Part of a small language model's weights: MLP 1536 GELU, LayerNorm before each block.
Each number is 128 + 24 x the weight over its row's rms, rounded and kept within 0 to 255. Layers, rows and columns count from 0. The size above them is the row's rms in percent of the matrix's.

# layer 2 attention query, 384x384, rms 0.0582, rows 136-199, columns 240-287
size [117 104 109 113  97 114 107 115  99  86  91  93 102 102 103 108 100 100 103 114 110 109 103 119  90  95  92 110  90 111 116 104 103 110 105 106 101  99 107 113  99  89 100 101  90 107 105 108 109 104 105 107  98 108 112 111 113  92 102  98  95 105 106  99]
[[159 145 130  97 102 159 118 108  90 140 115 139 125 153 118 116 159  99 120 140 152 142 116 146 156 140  97 145 119 177 140 122 139 127 145 121 130 108  89 131 136 130 183 116  88 110 132 114]
 [121 166 107 124 116 124  95 129  73 132 125 113 117 135 111 120 144 126 142 135 136 111 134 148 120  93 134 137  54 141 124 123 147 109 108 110  93 142 107 116 126 110 144 170  90 114 111 144]
 [129 126 109 132 152 119 151 151 154 119 150 149 128 103 102 135  89 117 117 187 100 152 118 122 118 140 114 137 122 132 143 103 146 112 139 180  89 117 160 110 119 120 115 135 123 110 197 149]
 [ 99 130 102 164 123 137 111 145 106 144 136 135  94 119 162 121  98 127 144 122 144 177 122 100  77 137  96 119 139 119 128 171 119 138 117 130 133 113 157 139 111 129 109 129 124 132 133 111]
 [133 129 152 134 187 160 111 101  98 118 113 108  96  95 125 108 110 109 135 103 120 140 151 116  93 167 161 130 133  99 144 135 128 140 159 173 136 139 140 179 117 126 151 113 133 121 111 150]
 [140  95 115 116 118 128 162 162 158 192  93 147 117 138 124 142 119 112 161 148  94 128 167 148 138 169 134 170 140 122  82 196 129 155 140  78 105 106 124 107 113 140  99 126 102 169 106 107]
 [136 137 124 118 114 126 150 128 107 129 130 134 169 152 130  94 130 150 127 120 149  93  65 129 111 121 144 107 141 124  95 155 111 128  72  87 132 119  64 114 136 154 137 110  96 152 102 159]
 [150 111  91 128 116  85  84  91 140 103  91 151 129 135 160 132 174 161 132 132 135 122  69  79 129 127 144 123 136 104 106 136 136  92 135  98 115  99 115 117 137 128 135  92 129 128 190  90]
 [154 143 140 137 105 135  92 106 149 106 109 113 169 125 138 128 164 150 129 127 119  81  95 133 125  99 137 143 134 121  78 132 126 150 130 115  90 151 132 105 103 105 105 131 128 102 110  32]
 [156 143 141  82  98  95 147 118 100 140 119 162 130 150 112 132 171 131 172 151 142 138 116 105 119 134 112 124 111 106 148 148 144  87 134 147 126 160  83 133 135  87 143 133 125 108 128 112]
 [124 132 148 138 163 127  86 159 135 114 110 141  82 124 123 136 151 123  85 152 164 126 109 113  90 114  77 147  72 153 107 140 142 107 137  99 109 119 106 137 121  93 201 156 114 140 128 121]
 [134 124 173 113 188 109 139 117 171 137 130 115 137  96 138 124 115 141 165 110  96 174 152  74 152 126 145 120 129 181 118 113 157 139 149 168 127 136 141 152 144 159 145 131 110 100  95 145]
 [115 146 175 154 106 137 174  97 105 177 137 116 158 155  88 139 134  90 114  86 154 109 125 132 144 116 160  97 131 101  99 137 138 134 101 141 124 148 166 151 129  76 126 120 158 141 103 119]
 [110 145 119 131 128 168  94 106 128 137  97 140 157 141  86 118 139 135 128  99 123 106 149  92 111 121 130 142 133 151 155 126  86 107 170 176 101 149 126  85 130 167 148 121 138 195 154 129]
 [170 150 129 165 107 116 130 134 143  69 129 118  89 130 174 138 132 106 107  89 111 119 131 155 130 169 138 158 154 215  81 128 155 125 148 121 123 108  58 119 126 140 149 144 112 132 129 174]
 [ 85 124 138 124 105 133 138 132 123 163 118 114 120 157  95 120 148  79  96 138 179 143  90 139 122 128 118  90 113 145 165 123 183 137  71 104 146 151 145 166 144 120 113 126 108 132  80 119]
 [103 122  76 117  90 125 134 108  80 153 138 145 140 134 126 110 167 146  71 155 151 118 121 165 169 120 129 118 158 145 121 136 131 110 128  70 149 141 130 129 144 149 161 132 133 131  97  89]
 [114 130  90 123 113 105 110 164 158  90 147 109 177  93 170 161 127 107 121 164 114 112 125 109 118 111 122 134 105 161 137 110 129 161 106 138  96 123 179  95 147  97 108 153 130 113 130 151]
 [145 179 110 146 146 118 140 134 128  98 148 134 183 145 183 131 105  98 122 133 115  55 113 122 187  82 123 149 134 164 123 125 147 140 134 105  83 144 115 154 148 148 100 109 178 123 128 135]
 [104 120 108  94 161  97 154 148 113 134 120 127 157 105 101 165 160 147 110 125 108  88 151 114 101 141 167 129 160 151 128 103  86 130 142 122 157 146 169 133 115 150 126 135 110 132 120 179]
 [141 147 115 102 106 113 188 136 137 162  92 123 111 139 128 130 137 114 160 142 133 130 115 115 154 120 129 112 111  73 165 123 109 124 131 133 150 139 116 164 164 106 114 112 162 161 144 135]
 [119 129 127 139 125 123 138 185 137 121 132 144  97 137 151 142 120 161 187  92  97 122  87 116 109 145  87 149 164 128 107 100 124 177 136 118 132  84 133 122  99 130 136 168 138 127  96 116]
 [151 135  79 173  95 110 134 140 129  97 153 126 141 109 126 113 100  86 121 139 123 157 157 150 138 133 128 143 126 128 125 114 149 116 155  84 111 129 111  91 138 174 125 147 135 110 119 157]
 [126 141 174 107 116 150  83  88 125 110 125 121 137 169 117 147 162  96 118 153 111 130 172  91 122 154 170 125 124 143 100 130 120 111 139 132 122 125 167 112 116 136 147 137 138 167 119 133]
 [ 83 111 132 152 132 136 117  74 198 118 129 150 125 120 111 171  86 183 160 139  93 119 143 153 124 121 111 113 157 127 142 152 111 133 120 126 119 109 141 109 123 119 137 137 117 179 136 140]
 [121 141 103 144 132 152 114 152 162 121 104 108 154 145 112 130 126 141 157 124 125 127 118 155  88  68 134 146 107 130 114 124 143 116 152 115 153  85 149  89 114 125 136 102  81 117 128 160]
 [137 118 134 147 148 117  90 139 122 115 114 140 104 119 145  99 136 137 112 122 129 138 147 110 119 158 112  95 115 140 116 120 110 131 121 110 167  98 144 110 131 161 147 138  96 113 122 156]
 [149 129 130 142 127 123  80 112 115 127 140 106 128 108 158 102 138 119 152 184 118 130 132  76 124 122 144 107 116 128 122 113 157 168 117 124  89  97 115 147 115 128 226 156 134  95 140 124]
 [114 163 163  91 139 123 134 134  88 138  96  78 148 129 162 126 133  47 135  95 126 142 122  69 110 133  53 114 157 111 137 126 164 115 138 126 176 173 115 124 150 151 149 133 129  98 182  82]
 [171  96 113 107 113 111 132 133 102 106 155 131 122 153 193 110 124 176 135 136  94 114 142 107 124 144 102 141  85 164 103 157 161 161 133 110 158  98 124 139 131 139 181 150  98 119  92 169]
 [161 165 143 129 136  88 149 143 144 112 146 143 111 163 148 115 137 160 115 111  81 162 106 132 108 170 129 196 108 124 131 105 170 156 143 116 101  68 104  96 157 151 140 183 118 160 156 125]
 [133 120 172 103 125 101 104 129  99 107 129 103 140 118  95 120 140 118 122 102 107 175 138 150 168 131 141 128 112 148 104  92 167 150 128 131 129 156  92 138 113 120 132 142  85 117 148 121]
 [150 150  62  89 147 159 138 137 119 138 110 125 135 139 144  52 149 175 111 171 118 110 128 136 116  85 147 144 153 135 109 143 152 102 130 117  98 111 120 156 176 127 155 140 127 142 142 144]
 [180 126 109 150 110 111 110 129 143 127 113 114  84 163 136 147 100 137 166 167 166 101 109 133 155 169 132 175 123 112 124 142 111 134 106 132 147 112 155 108 135 101 111 122 146  95 134 136]
 [113 144 133 128 129 104 118 126  80  99 125 143 140 135 128 113 123 141 140  99 142 128 129  81 110 122 127 162 120 111 108 111 106 115 140 190 127 131  91 133  91 149 141 153 150 170 107 160]
 [132 124  83 147 123 103 115 158 128 147 120 101 165  85 133 133 126 114 133 110 156 102 124 195 167 164 120 115 128 128 122 164 174  94 130  98 145 137 128  92 145 130 148  98 147 135 128 104]
 [137 163 131 187 134 118 123 104 124  87  90 119 125 179 126  88 162  79 136 120 131 145 142  98 151 164 121 151 148 137 151 121 101 181 151  85 141 121 100 125 116 118 136  96 127 139 135 139]
 [122 109 106 121 143 123 130 120 128 133 128 120 101  90 116 136 138 149  99 127 118 151 117 137 111 135 153 136 131 112 161  87  82 125 164 118  80 108 128 151 152 109 117 125 118 116 121 124]
 [138  94 113 123 186 109 133 124 136 171 127 161  96 119 120 148 115 121 137  83 147  92 101 156 115 101 129 138 130 146 165 125 111 115 181 160 117  66 125 168 110 176 122 142 113 168 178 136]
 [148 110  71 138 179 114 156 102  89 105 116  96  93  68 132 113 123 122  94 129 124 127 115 102  88 144 140 195 174 121  70 136 118 131 167 119 162 124 161 138 146 115 144 138 150  80 121 152]
 [142 116 106 147 145 140 112 159 113 139 129 142 155  79 117 119  86 148 134 184 163 148 146  97 172 134 125 110 141 155 128 122 131 116 107 154 136 135 121 141 161 122 148 160 120 119  90 128]
 [148 153 155 150 122 122 123 139 156 125 103 146 111 109 127  82  79 156 110 118 138 158 124 133 123 173 129 142 133 151 145 130 114 121 101 126 157 115 109 136  94 145 138 146 132 136  71 150]
 [135 137 173 162 155 132 124 125 128 118 133 133  81 137 136 113 152  66 100  94 118 173 128  68 136 174 124 112 138 110 142  96 149 165 112 176 119 162 126 149 104 115 162 122 121  85 136 125]
 [175 134 131 141 115  74 123  77 115 111 143 121 136 151 158 136 153 124 100  77  76 106 145 160  93 153 141 150 143 101 174 145 145 158 109 138 134 158 128 176 142 154 120  86 204 103 120  95]
 [166 172 159 110 165  81  55 139 119 106 117 130  68 171 125  68 153 120 121 142  83 138 140 174 117 156  96 122 140 138 115 136 133 153 147 128 123 114 127 122 103 116 161 105  74 102 102 159]
 [153 116  92 122 100 123 151 128 147 156 119 182 149 132 152 135 129 154 122 114 102 120 117 128 123  98 156 125 150 121 149  90 127 133 156 132  96 111 117 127 114 154 163 138 100 149 107 164]
 [111  89 105 143 127 142 129 113 142 168 134 118 153 105 127 121 134 137 107 151 149 121 156 165 145 130 177  93 162 190 108 123 111 107 100 134 110 128 124 130 120 129  81 132 158  94 112 113]
 [156 114 177 166 159 148 109 119 125  75 144 150 149 105 153 142 105 149 138 168 129 112 172 127 113 130 153 100 112 132 127 135 142 102 139  75 138  88 138 120 107 112 173 122 125 122 143 122]
 [ 85  97  86 124 107 137 117 143 122 121 152  70  99 137 114  89 127 161 144 177 101 154 129 183 136 150 105 131  58 151 146 108 128 123 139 106 107 104 177 128 130 148 117 129  97 140 118 109]
 [123 153 150 139 123 145 121 147 174 118 130  84 107  84 112 165 116 121 144 127 120 144 109 171 143 143 111 125 111 161 104  75 134 147 175  77 152 139 121 173 135 130 134 119 109 180 114 143]
 [179 121 137 152 125 125  97 178 118 120 150 146 130 145 113 132 100 151  95 106 158 142 137  99 154 152 103 154 132  95 158 153 124 140 144 129 108 104 138 133 170 107 112 169 109 133 126 142]
 [114 134 164 155 119 106 162 114 161 168 150 134 167 108 154 123 156 137  97 135 110 125 111  62 122 115 101  79 167 146 113 125 138 103 106 122 145 185 135 166 112 123 133 138 148 114 138 147]
 [109 124  96 116 134 179 137 136 132 135 128 111 117 150  96 120 122 155 166 131 126 131  86 124 115 116 155 123 146 103 111 154 103 103 135 155 151 142 107  96  97 122 122 108 108 145 105 106]
 [117 133 133  96 119 106 108 135 104 111 138 154 160 111 112 109 143 116 135 160 149 128 115 180 132 109 106 148 136 156 127  99 117 108 132 135 185 144  94  94 113 115 137  92 157 151 131 133]
 [153 125 133  85 142 111 129 149 137 136 150 143 129 107 133 113  61 101 108 125  68 115 154 126 135 100  93 128  95  56 138 148 100 122  82  96  92 176 162 140 168 113  97 135 134 157 113 149]
 [164 131 128 109 152 144  94 192 128 128 126 111  98 111 112  73 130 129 120 104 106 129 118 118 118 102  97  89 118 138 122 158 153 148 130  92 199 102 143 129 143 159 162 125 148 112 101 120]
 [112 138 128 122 126 129 120 133 117 150  77 117 122 125 138 144  96 139 122  88 150 131 113 170 118 127 154  95 105 121 117 122 127 141 124 125  83 147 116 141 128 134  93 146 155 146 121 118]
 [107 133 110 122 133 154 121 135 103 101 123 119 176 107 154  90 114 118 156 107  96 139 113  75 140 153 134 133 102 137 113 141 130 118 117 135 135 103 153  82  96 107 116 149 124 104 145 129]
 [133 105 137 163 138 117 174 126 103 142 147  99 138 155  73 151 130  78 158 137 143 125 119 107 148 141 105  90 126 147 127 125 178 104 119 145 165 151  87 156 100 109 159 135 124 134 150 127]
 [130 104 147 170 168 101  99 105 121 106 133 118 163 151 119 138 129 102  97 144 137 121 123 112 148 120 134 145 137 130 124 105 142 117 159 106 188 146 134 180 132 108 108 158 141 116 158 124]
 [107 145 141 134 137 124 161 119 144 160 106 109 135 121 117 141 145 108 123 135 123  98 108 133  92 148 100 132  89 139 145 122 156 142  97 111 121 118 184 139 113 108 113 118 165 142 144  41]
 [162 155 145 107  84 123 114 142 102 156 108 104 116 103 140 120 121 111 148 114 129 120 130 132  82  93 103  92 100 111 108 144  95 141 160 113 169 145 128 143 103 212 159  71  85  94 164 114]
 [118 154 160 108 127 126 110 100 109 102 159 131 107 139 125 129 178  93 138 118 163 127 159 128 117 132 133 110  98 151  97 139 119 126 115 109 135 176  89 180 154 143 118 155  77 143 130 127]
 [148 125 148 102 132 138 115  93 126 140 103  94 155 129 118 128  79  77 137 126 130 149 119 125 106  82 138 129 166 106 113 100 142 104 126 115 106 124  95 125 152 148 104 157 137 139 162 147]]